{"hidden_act": "swiglu", "norm": "rmsnorm", "norm_eps": 1e-05, "attn_scale": 0.177, "tie_word_embeddings": false, "init_std_o": 0.00747, "init_std_up": 0.0381, "optimizer": "soap_variant", "lr_mult_up": 0.917, "decay_fraction": 0.809, "max_steps": 3218}
Each number is 200 + 20 x the weight over the matrix's rms, rounded and kept within 0 to 999. Layers, rows and columns count from 0.

# layer 3 MLP down (transposed), 320x128, rms 0.269, rows 46-82, columns 64-127
212,186,188,194,198,188,188,192,202,207,199,196,201,230,197,215,154,128,233,211,165,203,212,231,187,199,204,204,230,153,211,216,202,192,196,194,214,170,187,213,206,206,220,211,180,186,192,173,159,179,202,196,201,197,195,197,222,186,222,197,188,227,190,215
196,182,212,228,203,212,202,185,211,191,197,174,210,192,225,236,168,187,187,222,218,185,183,212,217,224,202,195,218,207,175,225,196,160,221,207,194,197,192,211,195,193,205,206,174,216,206,216,218,223,232,186,215,207,191,195,198,176,190,156,173,194,209,213
247,207,218,178,233,215,198,200,195,194,239,228,185,215,218,202,213,237,202,203,216,189,190,202,227,207,218,211,207,179,170,160,181,215,219,207,207,167,197,169,219,182,206,202,195,214,161,229,232,223,189,199,217,208,199,179,207,191,203,202,232,204,214,194
190,209,199,195,213,173,216,191,183,171,211,224,207,225,219,194,244,217,187,190,172,201,186,204,161,220,184,207,223,241,217,198,213,185,200,176,223,238,188,200,166,224,171,184,215,206,152,193,238,214,184,203,219,181,191,201,215,212,205,197,180,214,200,221
218,202,229,200,215,169,195,198,220,176,189,234,200,231,193,173,203,233,201,205,184,157,179,208,177,179,185,207,217,191,191,190,193,213,177,222,197,184,239,228,202,164,198,193,197,227,174,184,196,190,218,230,174,230,200,218,236,197,206,200,192,218,183,214
208,193,189,189,209,204,155,169,186,221,188,200,201,209,179,231,183,193,191,214,158,200,215,175,209,217,202,205,208,234,210,208,180,207,213,190,178,212,200,189,184,216,222,207,221,172,206,202,218,200,193,192,202,183,211,215,161,230,180,196,206,219,209,199
179,186,189,206,213,188,217,197,188,201,191,167,193,202,189,229,202,209,196,191,215,222,200,173,215,210,195,205,204,208,213,192,207,257,199,205,226,197,209,203,205,180,200,195,195,188,187,174,199,239,175,242,192,203,233,222,194,198,207,201,204,174,183,201
169,211,203,233,177,221,195,205,217,188,157,234,187,174,195,175,141,180,213,169,174,200,182,187,211,182,210,222,178,214,229,195,222,207,184,190,193,217,220,210,201,211,205,190,177,204,209,181,197,220,193,168,227,158,199,196,191,191,202,197,201,222,192,199
169,211,219,176,212,224,194,192,213,176,222,209,155,217,199,191,208,187,210,214,202,203,164,210,206,183,202,217,182,210,212,214,199,156,183,223,215,214,197,200,191,220,195,179,212,167,210,192,175,178,185,180,212,179,181,178,183,176,191,181,172,162,207,201
193,202,186,203,196,196,227,186,213,243,195,241,193,182,194,190,187,182,181,224,179,197,228,201,214,189,194,217,203,218,217,193,211,220,213,226,188,178,189,201,179,210,202,189,182,213,205,192,213,199,202,136,198,181,212,190,197,228,177,218,182,198,175,185
193,215,150,175,194,203,192,212,197,206,148,210,165,192,195,216,162,198,177,201,215,205,224,201,219,197,156,186,190,226,164,200,185,178,213,171,206,210,218,200,231,218,207,173,200,223,173,168,192,208,208,200,198,202,230,201,191,205,216,200,186,213,195,204
174,199,206,218,220,179,202,212,196,208,193,175,198,207,207,216,224,229,211,154,189,172,177,233,189,216,230,207,205,201,174,213,215,232,207,212,188,206,206,175,173,167,196,162,184,162,186,214,230,205,221,191,198,178,217,208,189,162,202,188,175,183,208,214
220,190,209,215,185,191,156,194,205,223,198,218,204,195,176,211,194,212,209,212,175,185,230,206,217,188,206,188,189,196,198,198,237,210,183,197,215,226,162,198,196,167,202,170,178,219,208,181,218,214,218,201,198,195,232,180,214,156,203,208,212,183,202,188
196,206,209,215,185,206,195,196,199,210,207,214,191,189,200,209,193,186,180,199,196,199,178,213,214,230,218,226,144,197,209,232,204,229,170,195,184,236,196,162,159,180,228,226,158,193,215,153,163,215,211,211,173,184,259,217,189,210,193,176,255,205,219,220
172,224,206,214,187,178,189,246,208,181,204,162,174,232,228,207,216,175,202,187,196,217,182,216,243,189,167,190,201,157,179,187,198,203,177,225,190,186,187,198,216,220,217,182,225,201,216,200,179,221,220,192,178,205,222,202,216,197,226,188,210,187,223,176
172,204,186,169,192,216,209,231,183,182,203,171,218,156,238,220,189,182,182,214,192,212,163,221,205,213,191,194,218,203,196,238,198,174,230,168,201,179,207,177,202,221,191,210,190,217,199,186,132,216,231,229,192,233,213,196,207,238,176,221,225,179,215,202
185,196,182,183,200,211,254,229,215,175,192,196,227,202,184,222,189,206,181,209,208,198,207,187,187,181,150,207,194,200,210,205,206,192,230,164,199,174,191,223,210,193,204,240,264,175,178,223,214,194,181,216,207,233,201,200,216,228,192,238,183,228,206,237
179,215,217,187,194,207,201,179,200,198,183,164,229,197,195,180,208,185,188,211,196,195,172,190,206,199,197,182,202,193,202,203,204,174,212,173,225,217,151,213,191,201,176,179,195,204,203,226,200,215,167,208,201,209,192,245,223,183,203,181,170,220,211,217
190,246,182,210,202,214,187,167,197,209,196,217,210,209,196,193,203,199,200,244,185,205,206,185,189,179,228,187,244,192,222,222,218,166,204,202,167,209,190,181,187,222,142,191,177,205,213,228,201,190,228,215,190,177,210,160,210,201,203,171,201,177,210,200
204,160,216,227,167,176,210,186,225,216,155,184,239,207,207,247,186,218,242,211,209,182,213,196,183,178,166,193,209,176,203,209,221,183,166,226,197,185,196,225,194,176,223,214,195,221,193,204,237,183,194,199,234,200,202,206,192,183,191,191,181,199,216,184
227,196,210,190,198,197,191,240,191,270,186,189,151,206,238,194,157,189,256,195,187,234,199,178,188,207,186,174,203,159,202,206,176,191,222,192,197,193,194,167,217,178,163,213,206,175,193,224,213,190,229,193,192,188,248,185,210,215,209,186,192,217,192,255
192,169,172,181,200,196,198,197,175,206,179,226,209,214,224,210,156,170,161,239,191,214,166,161,185,219,229,179,196,186,160,185,229,194,171,154,171,215,196,232,241,216,188,207,202,179,235,215,185,154,172,169,185,202,232,199,197,186,163,183,190,248,210,176
214,201,211,153,222,200,172,211,178,186,206,207,206,211,164,194,224,224,180,163,186,189,169,206,227,197,208,201,184,192,204,205,192,205,220,193,227,177,202,164,202,192,196,204,184,239,173,212,200,240,193,182,180,158,182,181,196,200,169,199,205,179,188,191
208,189,205,192,223,208,197,172,196,215,187,182,226,202,208,190,205,216,204,226,238,205,197,189,169,182,178,186,205,193,188,204,196,177,204,204,208,178,221,197,225,191,172,196,186,194,239,230,238,145,207,197,186,219,195,187,212,152,212,193,198,217,244,224
227,175,182,187,172,198,218,228,178,172,229,183,213,232,193,210,205,207,193,183,195,201,192,224,174,190,181,209,230,229,196,198,204,210,186,182,233,226,181,193,208,206,188,206,218,195,170,206,232,182,181,209,182,218,159,243,185,219,209,198,179,191,187,192
253,214,218,190,192,183,215,183,197,210,207,198,185,169,160,190,169,209,186,207,161,183,192,185,242,159,161,233,164,242,198,189,208,158,226,180,182,204,210,208,215,212,176,221,179,194,182,183,220,211,237,213,226,204,200,193,182,198,197,155,220,200,230,220
211,201,204,210,193,186,172,226,199,201,158,245,170,209,198,215,176,188,187,193,186,195,195,209,195,187,196,196,189,200,217,209,208,183,226,199,201,185,199,216,194,215,219,207,218,220,200,216,194,195,218,186,243,183,206,178,168,223,217,206,180,194,198,207
236,244,194,170,183,186,189,247,187,229,183,231,193,195,177,191,238,187,246,180,182,185,183,212,179,216,208,184,190,222,200,204,191,196,212,197,200,199,190,200,243,194,225,190,172,190,191,239,185,185,174,207,195,208,167,212,189,183,185,189,210,198,221,182
212,175,172,205,217,198,204,187,214,184,187,191,212,183,197,208,200,179,199,207,178,185,171,182,197,183,165,223,217,181,197,215,236,208,214,232,220,209,203,208,231,183,212,180,195,199,199,209,187,187,207,198,206,199,218,190,251,204,191,197,196,167,169,184
179,208,179,210,175,187,223,198,197,195,211,222,180,212,220,193,236,180,224,199,196,203,181,185,213,224,205,213,209,202,190,188,151,193,232,216,186,192,214,207,212,210,194,205,215,191,205,196,175,224,243,199,167,202,209,173,195,230,199,194,195,203,191,183
225,194,200,206,179,200,210,183,172,225,202,242,181,215,190,173,197,183,180,200,195,202,201,208,234,212,195,197,226,192,186,181,214,201,181,224,183,218,185,213,216,221,221,213,198,202,194,233,202,219,199,159,203,209,213,173,216,209,216,223,208,187,210,197
219,231,207,251,209,210,196,194,193,204,255,172,212,183,188,208,179,190,196,185,216,181,186,241,202,230,175,217,176,210,154,197,186,183,195,218,222,204,216,171,204,203,192,189,216,198,215,200,207,202,212,201,201,204,195,152,170,191,195,201,216,202,202,236
206,200,201,200,205,189,185,198,192,183,206,223,229,169,186,186,193,175,197,229,212,188,202,217,195,193,188,179,235,213,196,196,182,211,195,189,161,247,239,201,219,208,199,219,199,201,197,165,200,187,200,216,201,184,173,233,231,225,181,205,203,188,210,165
219,203,219,180,178,206,196,185,197,164,213,197,188,188,201,177,247,145,182,190,177,213,211,199,217,209,178,198,184,194,168,193,210,176,176,184,194,227,214,214,211,180,209,205,226,196,217,172,217,203,232,172,204,219,196,249,203,197,171,163,204,176,216,190
153,205,195,203,179,192,201,196,202,184,216,205,179,173,225,209,208,196,207,226,228,178,209,186,179,191,203,211,190,175,214,177,238,179,171,245,169,191,212,213,201,194,161,188,198,195,188,210,197,220,187,159,191,181,205,174,231,215,207,220,162,213,180,173
155,189,222,195,196,228,216,206,196,223,212,236,160,196,209,207,162,209,201,190,183,225,196,180,206,226,245,177,196,195,203,208,232,202,202,208,193,215,213,190,213,201,236,159,201,217,192,221,194,197,197,181,188,183,220,224,207,241,176,213,198,212,193,192
206,178,210,220,186,199,229,167,225,210,224,191,170,197,218,224,184,205,190,217,187,210,221,203,162,212,199,219,213,182,165,194,174,210,195,176,204,188,192,242,196,202,201,203,210,224,200,190,243,208,232,199,212,164,194,218,203,222,214,215,183,206,198,203
# layer 3 MLP gate, 320x128, rms 0.267, rows 47-82, columns 64-127
225,195,230,192,180,218,208,191,190,166,216,245,200,192,178,186,188,142,191,232,210,227,210,203,241,213,170,193,218,219,213,206,190,190,170,199,212,206,191,177,199,186,195,206,201,210,210,230,213,208,224,220,180,187,178,210,207,210,221,209,209,200,214,188
190,190,186,225,208,180,165,203,209,222,175,178,180,212,210,186,210,169,249,182,155,174,207,221,205,198,206,177,183,205,227,206,199,182,222,195,227,234,232,183,170,201,191,199,186,218,196,209,205,210,207,233,198,218,198,197,184,169,194,214,176,198,191,244
203,228,216,188,226,197,181,206,188,177,194,201,220,170,191,208,173,197,192,188,178,203,228,217,229,196,189,202,196,233,221,203,204,187,181,195,236,244,207,192,210,192,209,164,221,174,203,249,206,193,234,217,183,180,209,198,193,204,202,224,201,192,199,199
198,183,197,212,218,209,172,231,189,199,203,175,192,207,180,163,163,234,207,168,218,205,196,212,187,201,197,164,186,204,212,174,216,232,214,252,185,157,187,216,179,175,248,210,183,179,211,221,194,197,198,193,177,213,178,183,200,203,179,204,196,208,218,214
197,184,190,191,190,225,164,193,216,230,189,207,203,210,155,221,197,236,148,192,204,192,199,194,150,202,205,181,183,204,211,236,186,194,178,200,188,215,220,200,196,213,232,215,221,204,197,168,173,224,170,160,188,183,201,163,165,213,202,167,164,200,204,219
199,242,204,178,217,196,215,201,197,203,215,222,235,192,196,206,196,197,198,229,178,209,169,224,241,200,188,191,215,178,225,171,200,168,164,184,148,221,196,176,206,183,219,190,218,223,226,198,204,181,184,178,183,160,175,240,221,215,178,212,205,245,230,223
194,220,211,212,223,197,198,199,204,190,167,190,212,178,227,189,195,198,198,179,168,205,210,212,183,209,204,196,215,209,187,183,239,184,196,207,193,216,173,248,186,209,190,214,157,220,244,200,201,227,216,202,209,182,206,180,176,194,227,201,198,209,190,197
173,224,202,210,174,202,159,201,185,160,151,181,184,181,202,207,170,216,235,200,213,195,184,203,205,180,193,222,174,226,217,233,221,176,198,214,181,211,199,148,154,198,204,202,218,171,203,205,208,198,197,194,209,211,220,207,208,208,242,179,208,184,172,185
211,213,218,213,205,222,210,203,187,179,216,178,200,226,202,194,182,212,183,233,227,190,199,182,195,204,208,244,197,193,206,176,209,219,204,185,163,188,192,206,175,211,198,175,202,213,170,159,196,212,186,186,188,220,230,199,202,185,240,203,158,207,215,213
208,187,244,212,222,190,189,185,200,201,209,187,214,172,214,193,211,199,196,200,158,234,219,209,215,201,222,191,214,203,208,176,235,208,212,201,210,228,206,202,189,188,173,173,207,182,232,178,210,202,198,213,208,194,228,179,184,234,228,177,211,187,170,189
243,206,205,212,177,189,211,213,174,141,158,210,155,208,251,218,178,209,219,173,136,213,181,196,190,197,191,171,193,212,173,215,201,222,186,185,181,192,199,210,197,211,225,229,197,150,195,147,210,171,188,215,199,191,223,219,198,200,201,182,208,195,223,194
191,216,205,215,212,202,209,205,211,206,210,204,200,167,217,205,168,188,199,217,222,210,186,166,242,196,196,182,189,223,218,195,212,209,167,199,230,193,215,192,164,190,219,195,204,222,187,200,187,187,225,169,211,203,206,196,237,202,198,221,204,179,215,173
187,209,225,159,210,181,180,217,269,197,205,219,162,231,205,180,155,210,165,174,238,198,231,201,184,212,184,175,198,211,206,152,179,194,217,165,173,174,224,215,204,253,203,224,245,208,200,191,192,199,164,195,258,193,201,195,225,202,228,201,188,190,158,180
164,210,191,194,240,184,229,224,218,220,187,203,184,174,221,182,209,176,237,178,223,187,202,157,190,213,230,207,184,187,200,190,188,218,234,182,225,182,190,218,194,210,195,224,217,183,183,222,233,191,174,193,229,200,225,216,173,186,212,223,248,211,186,216
180,192,230,230,190,207,201,224,257,211,196,211,202,159,211,187,210,205,200,218,204,190,170,188,213,220,220,200,201,161,265,228,189,196,214,173,219,164,181,170,185,220,202,144,190,159,190,184,187,181,178,144,157,178,254,189,170,198,247,185,228,193,164,178
201,205,187,191,184,177,151,154,205,221,148,183,186,207,206,183,203,194,181,185,220,196,203,201,195,217,185,219,234,204,208,223,228,186,231,187,185,226,187,183,198,254,188,223,173,224,225,166,203,219,210,236,198,191,202,205,172,199,197,163,183,198,149,194
174,211,186,238,213,204,238,203,201,233,197,208,190,186,212,192,195,190,214,174,197,209,182,179,168,201,201,235,238,226,184,198,205,202,215,179,181,214,187,213,183,214,203,181,187,208,187,222,197,183,196,189,222,167,200,174,226,202,206,155,167,170,198,217
205,231,194,185,212,228,191,207,180,179,160,179,210,181,225,188,167,194,163,182,210,207,193,190,231,222,191,183,199,183,196,193,178,215,158,201,183,180,197,221,210,210,186,211,222,195,178,175,209,216,199,177,204,203,221,209,180,216,217,196,178,189,189,216
220,183,227,244,185,215,186,200,226,186,192,221,244,189,205,229,175,227,222,181,181,167,205,167,182,154,199,221,210,229,197,197,195,184,200,208,202,205,197,215,197,186,182,192,242,230,225,197,224,164,183,205,210,217,184,224,195,213,191,201,194,190,206,182
200,201,185,199,167,191,195,186,172,174,169,190,210,208,176,181,203,187,208,210,209,192,206,192,189,204,188,187,200,196,204,174,222,222,187,189,201,225,205,169,223,187,175,202,192,203,183,187,227,208,182,190,187,185,193,206,195,189,178,183,215,176,200,199
187,184,223,199,174,197,154,204,211,177,193,177,197,174,189,194,221,193,194,200,194,179,228,214,180,159,236,197,214,221,204,211,218,179,194,214,229,203,221,166,160,206,205,211,217,212,170,197,189,234,223,211,204,175,185,185,217,176,187,234,198,197,186,181
224,159,186,213,221,215,224,187,228,191,222,226,238,198,175,191,177,176,159,215,162,195,209,209,155,204,174,182,229,202,184,181,159,211,195,201,183,206,190,178,209,194,201,188,190,210,224,195,197,162,184,191,190,181,189,198,167,221,223,205,223,183,216,202
191,206,212,227,211,206,214,195,208,186,233,210,162,181,196,205,208,170,195,192,161,186,171,188,210,206,229,180,195,208,203,229,200,209,182,197,225,222,186,222,161,184,190,177,209,177,192,179,158,238,189,216,228,182,216,220,149,233,182,162,186,178,178,207
226,208,181,218,200,225,197,183,226,206,176,212,233,181,205,187,193,191,160,205,195,194,218,220,198,194,208,217,229,201,206,205,228,183,195,218,156,185,183,183,180,191,229,210,220,213,166,218,195,198,189,173,208,206,180,207,200,172,166,208,188,198,184,223
218,231,210,216,189,214,186,193,230,181,213,215,193,243,173,202,162,219,148,218,222,210,186,199,195,190,205,192,223,179,224,211,244,175,202,200,170,179,207,184,182,190,206,192,202,201,166,168,172,206,196,214,227,180,174,205,174,213,190,174,195,185,227,227
168,194,155,208,187,187,216,204,203,214,171,176,199,195,181,182,206,204,181,212,209,210,197,216,195,193,188,201,179,242,186,177,184,230,194,162,225,235,227,178,200,192,198,203,217,197,203,202,202,180,172,203,203,157,202,196,222,212,198,198,209,184,177,207
208,206,230,218,206,217,188,193,201,206,188,236,223,201,216,213,235,186,221,200,191,234,180,244,208,187,188,200,170,225,171,196,244,172,203,198,199,199,172,197,199,164,229,177,214,192,188,210,229,175,205,226,205,196,201,201,200,210,197,193,189,196,219,173
177,209,207,205,205,245,193,205,240,193,213,214,204,194,186,191,221,246,253,191,189,202,174,210,189,212,249,170,231,193,176,174,193,201,225,213,204,184,229,202,178,209,171,229,219,209,219,205,207,214,207,201,201,226,182,202,179,206,215,210,194,207,229,212
177,222,203,189,186,210,190,212,243,181,170,184,199,184,208,210,245,205,203,194,200,179,209,225,191,216,240,205,186,200,223,198,213,180,191,192,195,176,175,179,190,198,197,182,203,198,175,217,203,200,225,206,240,222,185,228,206,157,211,214,187,198,208,218
173,235,190,225,216,198,225,219,221,204,195,204,195,188,245,204,180,139,205,171,192,172,195,186,174,212,209,204,168,193,221,209,224,187,202,166,211,160,184,192,178,221,230,167,191,196,182,201,208,217,204,243,189,202,228,219,192,237,194,203,189,241,214,223
186,190,202,183,239,200,192,220,191,170,192,193,221,190,223,192,228,198,192,207,223,219,202,228,202,187,219,167,208,217,205,186,209,179,222,170,172,205,179,195,176,198,235,177,189,170,167,216,197,199,176,194,206,194,208,198,177,225,182,188,170,206,145,206
211,201,195,151,219,189,197,205,211,222,191,255,214,197,189,183,189,147,172,203,213,195,228,226,213,183,203,178,213,274,190,171,184,206,200,166,132,306,216,161,237,185,207,166,209,240,197,147,176,148,228,230,189,179,177,200,256,273,149,222,207,142,238,168
190,171,229,168,181,241,188,209,204,192,195,220,213,207,225,173,195,210,241,164,199,192,202,216,229,211,195,178,226,229,184,197,173,191,170,169,206,234,239,173,203,225,203,178,173,184,200,206,176,204,203,230,191,184,220,193,208,204,187,228,184,205,187,197
184,242,201,228,205,204,214,162,236,186,189,220,201,181,222,162,190,199,196,180,217,188,251,173,199,169,189,168,203,159,142,220,200,182,175,183,215,213,216,196,212,205,197,210,211,225,213,182,182,212,227,182,204,174,200,172,209,226,198,181,161,206,221,197
188,212,179,211,199,206,204,178,196,215,201,199,215,197,255,213,226,187,228,233,191,173,217,211,183,205,186,204,225,189,165,164,183,205,232,189,216,195,213,195,228,209,228,191,192,200,212,193,218,163,182,215,216,191,205,227,189,211,212,194,177,190,197,196
218,169,183,208,209,171,212,210,203,200,204,194,191,196,184,184,179,189,224,170,193,194,212,205,175,192,203,177,223,192,182,199,189,213,217,205,183,196,214,209,209,182,194,200,191,179,205,168,184,211,180,198,222,185,170,202,221,195,207,207,198,217,246,186
# layer 3 MLP up, 320x128, rms 0.268, rows 47-82, columns 64-127
222,216,198,191,209,199,188,183,169,212,191,205,220,202,232,233,203,186,203,198,238,220,191,229,216,191,177,232,232,192,184,212,172,182,199,201,195,182,211,215,196,200,212,205,205,192,208,235,237,237,234,184,173,198,181,210,207,222,176,198,196,171,183,216
193,185,217,180,196,206,191,177,249,200,170,173,202,201,203,212,192,196,209,191,192,174,198,222,182,189,199,188,195,191,195,228,172,175,225,203,216,226,219,210,183,232,193,201,201,194,234,183,192,199,207,213,202,198,195,192,194,216,185,213,228,202,174,213
171,197,216,187,221,240,204,186,203,196,157,173,188,174,224,187,195,214,226,206,191,183,185,188,216,181,225,188,224,158,193,160,234,173,231,161,221,194,212,215,224,205,221,169,232,188,192,163,217,195,219,214,214,178,232,204,176,227,240,188,237,200,195,202
149,202,191,211,229,255,163,193,216,200,201,210,221,180,161,210,190,227,227,186,204,205,194,171,186,214,211,177,184,221,205,199,180,242,193,214,200,162,220,183,232,195,225,208,198,195,200,206,209,194,164,188,190,184,179,169,183,230,156,213,188,195,198,252
213,204,200,215,202,218,194,226,216,173,198,175,180,205,197,196,208,215,203,222,209,218,202,204,190,185,202,178,207,169,198,196,200,182,188,184,214,210,178,218,199,172,153,181,191,219,161,203,179,207,185,223,190,178,222,194,223,195,183,185,197,197,172,187
216,189,212,197,185,207,184,206,230,199,171,244,177,200,202,212,203,218,199,196,211,228,179,200,206,168,162,177,202,210,207,195,212,217,201,173,207,210,177,196,221,206,176,207,191,208,220,175,174,170,223,176,211,170,226,188,191,211,250,185,227,204,212,197
197,203,214,205,194,188,216,203,206,201,216,204,198,213,201,208,198,202,189,226,216,224,221,176,191,170,206,170,181,192,222,189,184,214,185,194,208,218,217,191,204,185,222,179,241,191,164,202,178,208,187,191,212,198,190,174,194,202,204,177,183,190,204,178
189,179,185,201,193,212,189,194,190,213,187,199,229,165,188,217,193,197,210,192,225,186,167,196,190,227,190,227,174,217,191,224,219,198,200,211,210,172,197,178,189,171,219,203,206,214,200,217,215,173,163,174,193,229,205,221,198,211,205,200,195,194,149,210
213,189,199,214,176,222,192,218,228,227,190,206,197,186,197,192,194,218,212,170,186,239,198,221,163,171,175,180,203,190,206,192,218,190,203,231,231,213,181,183,201,200,208,231,186,198,209,227,195,168,211,223,203,199,192,225,179,180,189,199,259,191,202,197
194,212,164,211,156,216,196,207,195,228,197,217,190,212,186,194,219,201,197,196,219,202,176,171,192,221,159,199,192,187,185,210,183,182,196,194,194,144,222,192,223,186,219,184,223,189,201,220,201,219,201,189,179,211,184,203,200,197,194,214,167,202,223,213
221,190,208,207,213,229,215,185,175,214,197,219,205,206,196,226,188,194,192,185,191,205,206,184,170,215,197,189,203,192,177,177,226,163,183,219,196,204,212,214,234,200,203,189,215,160,224,190,219,203,221,240,192,162,182,195,190,196,168,191,185,159,208,200
211,163,182,214,219,181,184,217,177,173,196,211,176,212,199,204,180,217,201,158,199,213,183,216,194,188,173,228,189,208,199,159,201,174,240,175,229,190,213,212,212,191,216,225,226,210,207,182,208,195,172,199,218,191,211,205,192,200,203,187,231,217,224,175
167,211,243,176,240,180,205,240,194,200,155,197,196,204,198,214,220,222,221,197,219,213,181,189,190,205,259,178,197,208,181,182,190,198,198,223,173,230,152,212,186,194,182,180,184,195,175,187,180,190,220,189,225,193,184,175,227,244,177,209,171,192,221,211
183,197,185,211,191,203,226,182,217,209,178,211,226,180,176,190,206,201,184,212,165,206,203,221,219,202,207,193,196,220,192,207,211,181,184,185,196,224,251,152,168,194,244,209,215,227,183,187,198,174,222,224,192,187,197,193,200,209,164,180,198,184,188,211
186,235,224,259,216,204,187,213,222,203,266,193,227,186,172,200,235,184,189,212,182,241,173,193,158,208,220,225,225,142,213,213,193,177,191,247,245,208,156,151,149,157,204,197,170,184,186,192,181,174,190,188,173,210,175,167,210,190,207,207,168,174,187,184
214,188,186,191,195,179,220,181,191,199,201,212,184,189,212,197,210,144,224,178,235,213,198,206,173,222,184,208,202,187,187,219,193,216,193,204,165,218,174,198,180,224,205,232,168,212,238,187,177,192,242,209,194,213,201,233,200,181,158,167,185,253,199,197
219,189,207,205,168,211,190,176,191,202,205,209,201,156,202,236,200,215,202,184,168,176,191,228,193,177,198,207,218,206,182,206,225,201,227,221,206,225,191,194,186,207,198,189,206,202,183,196,174,192,174,180,180,227,193,203,238,206,189,191,194,197,234,195
217,217,255,192,177,231,179,204,197,197,186,223,200,197,221,178,205,222,182,189,177,222,205,203,257,187,200,191,195,199,207,176,190,200,144,203,196,190,184,213,239,214,232,215,212,159,234,196,186,201,179,190,190,181,198,243,208,206,219,153,191,225,172,212
198,182,207,157,233,191,188,168,170,216,209,218,195,204,173,209,215,243,183,215,180,209,176,193,218,207,219,206,198,223,194,186,205,207,215,191,199,191,190,186,218,183,208,190,202,203,194,215,189,226,203,186,150,176,226,206,204,177,241,184,184,184,210,201
210,213,212,200,226,197,172,217,207,187,177,206,189,204,217,181,169,170,218,236,180,263,190,220,212,192,164,196,195,199,207,195,177,209,232,228,183,188,201,243,198,175,230,188,206,202,205,196,250,190,208,186,186,212,223,198,217,183,236,175,202,211,212,233
197,218,186,207,206,214,203,206,150,196,217,216,197,179,179,229,212,219,200,215,255,206,203,180,210,176,197,212,234,233,171,184,206,190,169,218,154,221,232,225,195,180,244,187,155,194,187,186,216,201,159,176,174,201,199,201,204,244,204,161,184,211,213,178
191,233,188,224,179,219,205,203,226,189,197,224,215,179,199,235,236,190,197,233,197,211,142,201,212,186,195,210,203,154,206,199,213,200,201,189,189,231,217,167,200,181,189,167,193,208,182,207,142,200,180,194,225,170,184,216,160,200,196,196,197,248,172,231
228,200,225,175,198,200,192,177,179,224,188,199,167,194,197,197,184,193,187,208,214,200,163,189,209,191,169,212,219,205,194,222,187,195,155,216,224,219,227,202,200,200,181,197,215,219,183,154,228,202,210,216,220,192,205,201,177,187,178,185,200,195,192,191
205,223,235,226,199,188,172,229,195,201,184,220,190,195,198,176,210,210,233,174,215,198,176,201,224,207,223,235,207,213,205,195,227,205,200,158,199,199,186,218,186,181,198,204,169,242,235,193,228,190,193,197,173,190,224,197,189,215,260,214,219,190,220,162
181,188,195,164,215,172,178,204,179,192,209,179,225,176,222,241,230,206,207,205,228,212,230,240,212,212,185,186,196,199,203,179,205,204,208,198,208,205,201,204,211,195,202,190,181,196,204,258,240,210,224,222,194,188,184,182,221,189,178,193,202,161,201,221
187,196,196,185,188,198,203,195,221,211,186,160,208,203,193,182,203,208,184,230,205,217,202,209,197,214,184,221,193,225,199,201,171,228,177,177,199,225,228,190,190,164,185,192,204,181,205,203,182,206,181,206,193,186,193,226,222,197,210,194,210,178,163,237
193,237,208,161,185,193,198,193,189,201,226,220,223,234,207,201,223,156,196,195,207,208,197,207,192,198,192,170,189,203,197,217,199,182,199,204,192,238,186,188,222,214,211,151,189,204,154,237,194,193,206,197,238,222,211,186,165,188,176,182,188,186,185,185
207,192,218,217,191,168,189,210,195,207,172,179,188,224,201,177,231,192,174,211,211,179,215,191,165,239,175,195,168,189,193,204,189,202,190,220,205,180,185,154,214,200,208,177,193,186,203,206,181,166,207,184,171,194,172,170,188,193,188,207,225,179,160,176
209,210,196,197,222,214,202,191,232,207,192,202,194,218,204,175,182,179,195,216,220,205,206,186,176,176,179,216,214,205,189,220,227,172,147,155,197,228,221,193,207,178,227,187,200,233,183,202,219,194,236,192,187,221,196,178,212,194,184,221,207,182,178,185
172,179,192,201,191,206,215,199,233,198,213,176,194,205,197,209,202,220,179,198,173,228,172,207,185,178,196,177,222,215,206,193,187,191,233,187,221,167,195,168,204,187,171,189,223,177,201,198,181,177,194,219,192,177,197,204,188,206,166,194,218,195,218,225
205,164,190,163,227,141,185,188,175,194,165,200,236,227,204,202,218,187,148,205,221,175,232,184,206,217,197,158,207,209,193,198,185,218,198,184,186,188,217,196,176,213,199,196,193,196,215,206,215,187,189,211,194,211,200,175,178,188,193,184,194,184,198,193
189,168,212,193,206,216,212,203,191,222,185,181,159,217,209,227,231,227,238,182,184,254,189,167,226,219,209,251,155,177,170,242,208,200,209,212,261,159,167,197,193,150,209,185,196,226,203,227,224,222,215,153,209,219,257,179,172,141,260,173,198,217,197,256
203,211,209,171,204,208,212,208,190,191,176,199,185,200,203,199,229,218,189,229,197,175,247,198,203,228,212,192,173,226,194,198,177,185,206,194,205,239,196,201,203,222,165,188,144,194,215,171,212,172,224,212,212,214,209,169,208,177,196,193,188,192,196,142
174,187,155,179,215,214,226,208,189,148,201,216,207,202,210,176,188,249,212,191,218,187,214,196,219,205,233,231,166,204,180,190,178,203,200,167,167,173,205,191,225,190,190,234,189,191,188,216,181,206,179,213,188,235,165,196,229,186,146,182,156,185,204,200
187,221,212,222,169,238,183,203,227,202,146,195,213,201,206,199,208,201,209,223,176,207,192,200,178,220,227,198,211,212,200,208,245,193,229,191,181,174,192,215,224,195,202,163,205,181,214,200,202,198,194,191,206,194,210,243,205,214,210,140,203,188,173,233
198,184,205,184,201,209,204,161,182,210,190,203,153,199,211,205,184,166,198,215,177,208,188,185,196,165,198,208,191,188,179,181,164,192,203,175,212,220,189,250,192,224,176,199,212,214,171,205,212,231,234,214,205,205,205,211,188,208,199,214,219,200,178,215